config = dict(
    num_hidden_layers=13,
    hidden_size=384,
    num_attention_heads=6,
    num_key_value_heads=2,
    head_dim=64,
    intermediate_size=1536,
    vocab_size=32000,
    hidden_act='silu',
    norm='rmsnorm',
    norm_place='pre',
    norm_eps=1e-06,
    positions='learned',
    qk_norm=False,
    attn_scale=0.125,
    bias='none',
    tie_word_embeddings=False,
    parallel_block=False,
    init='normal',
    init_std_qkv=0.0455,
    init_std_o=0.0455,
    init_std_up=0.0455,
    init_std_down=0.0,
    optimizer='muon_variant',
    learning_rate=0.00599,
    lr_mult_down=1.5,
    beta1=0.95,
    lr_head=0.00438,
    warmup_steps=200,
    schedule='cos',
    final_lr_fraction=0.0,
    batch_tokens=[32768, 65536],
    max_seq_len=768,
    doc_mask=True,
    train_tokens=734100000,
    max_steps=15403,
    dataset='wikipedia_en',
)
Each number is 200 + 30 x the weight over its row's rms, rounded and kept within 0 to 999. Layers, rows and columns count from 0. The size before them is the row's rms in percent of the matrix's.

# layer 10 MLP up, 1536x384, rms 0.141, rows 913-920, columns 96-191
103,173,186,169,170,197,151,236,250,181,160,208,235,236,191,201,232,183,176,229,184,172,207,182,174,207,240,160,169,188,217,206,180,222,159,158,192,200,220,173,227,195,208,189,175,210,189,134,243,216,184,223,236,242,202,194,176,218,218,222,257,188,214,169,190,223,235,163,186,182,202,167,240,220,213,195,198,227,183,229,206,165,202,162,215,184,189,160,248,225,238,206,196,167,218,206,249
096,218,253,157,180,254,138,162,229,202,200,178,137,204,142,200,180,261,154,250,209,229,174,139,224,187,228,226,182,227,208,183,230,193,189,182,149,191,186,195,244,256,204,210,171,151,214,203,207,197,137,154,218,226,221,192,100,222,197,175,208,138,200,195,175,209,210,213,183,193,229,198,212,178,176,177,284,189,177,270,189,199,189,129,229,157,199,232,216,204,155,162,238,192,233,222,175
101,172,212,230,198,188,205,158,197,211,215,261,218,145,197,169,216,229,223,209,236,203,297,219,137,218,229,202,188,196,160,183,185,207,201,264,219,194,177,175,186,235,188,155,163,203,194,196,206,222,250,201,194,184,249,177,227,215,188,173,197,168,144,114,213,205,187,204,230,208,235,215,269,198,204,198,209,247,178,227,205,141,199,191,247,160,169,214,206,221,184,223,212,232,210,184,195
113,187,235,213,181,177,185,150,228,221,211,214,138,179,187,224,228,186,203,212,203,219,192,239,188,240,188,234,235,182,206,221,205,208,228,243,195,238,179,168,178,193,200,180,229,180,193,169,201,160,227,210,208,180,202,194,230,234,206,239,243,223,211,209,253,252,213,229,206,212,186,220,235,221,232,257,210,231,185,191,191,175,235,126,193,141,176,178,178,90,234,150,194,139,231,127,218
095,210,203,98,168,183,138,198,180,155,214,256,197,290,167,186,179,206,230,266,218,182,199,193,243,239,205,226,168,211,148,169,197,195,197,241,257,188,206,223,233,223,228,176,225,170,186,201,187,207,178,221,210,174,212,219,254,191,227,219,222,213,221,218,175,249,189,172,138,268,228,240,222,227,181,237,207,182,218,222,211,221,198,224,184,214,206,206,222,236,199,240,207,181,175,217,185
083,208,211,210,160,208,212,180,211,201,193,185,220,196,181,166,177,247,206,220,184,163,227,225,195,180,191,229,158,201,245,180,187,260,226,175,150,225,184,189,204,186,194,199,236,207,195,212,189,192,217,185,154,176,188,197,153,202,206,222,197,198,237,183,246,96,194,264,200,216,199,165,219,220,309,213,228,252,196,200,154,218,157,177,205,209,175,213,191,207,243,159,206,210,171,163,251
098,217,202,194,174,255,179,213,211,178,226,183,181,185,204,247,182,179,192,228,186,167,193,198,244,204,157,172,202,150,163,223,153,172,237,170,227,200,203,196,215,212,219,238,238,235,187,153,204,154,210,250,221,170,189,214,189,186,193,169,191,198,117,209,206,219,201,220,193,172,202,238,179,230,218,221,159,186,183,208,193,155,185,170,231,212,202,148,216,208,210,183,192,182,179,130,173
101,196,182,208,134,210,169,180,175,217,212,224,182,217,233,240,181,235,270,162,242,221,198,164,209,181,186,206,183,235,211,192,231,202,168,195,173,160,213,230,216,234,229,180,215,144,229,186,152,156,215,155,185,190,188,183,246,175,236,229,225,162,184,181,176,229,166,114,215,123,188,184,173,170,250,155,170,217,237,152,213,208,183,188,184,204,204,248,191,249,174,239,179,200,233,187,235
# layer 10 MLP down (transposed), 1536x384, rms 0.116, rows 913-919, columns 96-191
100,235,170,169,222,198,204,219,201,193,227,198,167,188,212,167,217,223,238,161,183,182,231,185,185,208,212,202,229,170,219,198,170,191,192,204,202,197,170,249,240,217,192,169,205,233,181,200,204,189,227,146,178,191,192,196,137,152,213,168,218,188,191,187,210,214,205,173,179,168,187,123,244,188,213,213,213,261,210,187,233,221,211,224,193,188,189,197,234,194,239,196,218,199,166,181,157
097,207,122,224,180,207,173,251,168,211,190,154,206,217,203,198,217,181,193,233,219,175,210,228,233,181,220,206,237,213,205,189,138,213,180,196,210,211,183,189,214,165,224,262,215,238,216,211,208,233,230,172,208,197,192,253,219,140,201,231,184,140,159,169,231,189,193,144,176,189,154,209,183,217,231,191,203,123,189,217,237,211,206,212,208,215,250,163,194,172,205,195,168,229,225,189,178
103,189,206,207,188,147,202,171,195,173,125,230,202,171,170,235,186,195,182,210,237,227,207,228,214,220,169,231,220,223,213,271,208,193,223,239,191,238,176,220,199,197,227,251,163,263,216,136,223,150,162,182,172,192,214,155,155,197,231,195,203,178,183,225,189,210,144,195,184,197,174,174,161,173,214,227,191,174,203,207,222,193,235,165,199,231,162,213,159,134,191,207,163,207,196,206,186
112,169,220,184,170,222,211,214,263,161,204,234,176,248,208,275,223,199,197,257,181,184,192,171,157,164,232,195,206,184,198,197,136,208,227,215,251,204,171,187,206,190,179,201,217,201,190,171,234,223,208,149,206,222,232,171,217,249,150,158,225,180,208,241,181,224,153,204,157,213,195,181,191,140,156,217,169,195,213,151,208,192,229,208,179,177,169,222,186,167,174,239,188,190,274,219,166
095,202,175,188,203,250,242,184,211,215,241,171,181,228,208,222,223,216,184,214,270,208,204,183,195,175,168,181,158,207,225,270,233,199,154,175,187,192,267,178,199,210,219,175,177,231,203,142,184,204,253,208,188,205,192,190,195,203,205,190,226,162,189,232,201,154,172,181,213,216,208,221,184,147,214,124,218,195,200,190,225,193,202,240,177,176,157,240,135,192,206,162,188,228,167,211,222
091,180,204,167,279,199,117,203,233,205,158,161,193,212,234,207,195,179,190,215,161,151,168,153,176,230,208,192,243,177,190,181,253,155,170,249,171,151,186,178,206,212,225,204,196,196,237,208,204,179,159,160,167,243,214,166,252,206,174,182,251,182,190,173,182,237,221,164,189,178,196,245,184,199,180,249,203,204,145,217,158,147,233,186,208,179,153,192,187,186,234,216,187,177,209,191,170
092,163,194,221,205,241,247,214,185,128,179,221,224,182,215,176,217,201,253,161,245,236,177,246,183,192,224,289,229,194,169,246,256,173,212,200,228,189,178,207,200,181,213,214,202,217,233,258,198,194,191,189,235,191,210,196,222,178,186,168,239,144,211,210,225,186,198,185,264,182,209,177,231,151,164,217,241,216,236,185,147,221,213,205,195,226,172,175,183,215,210,216,188,162,238,227,135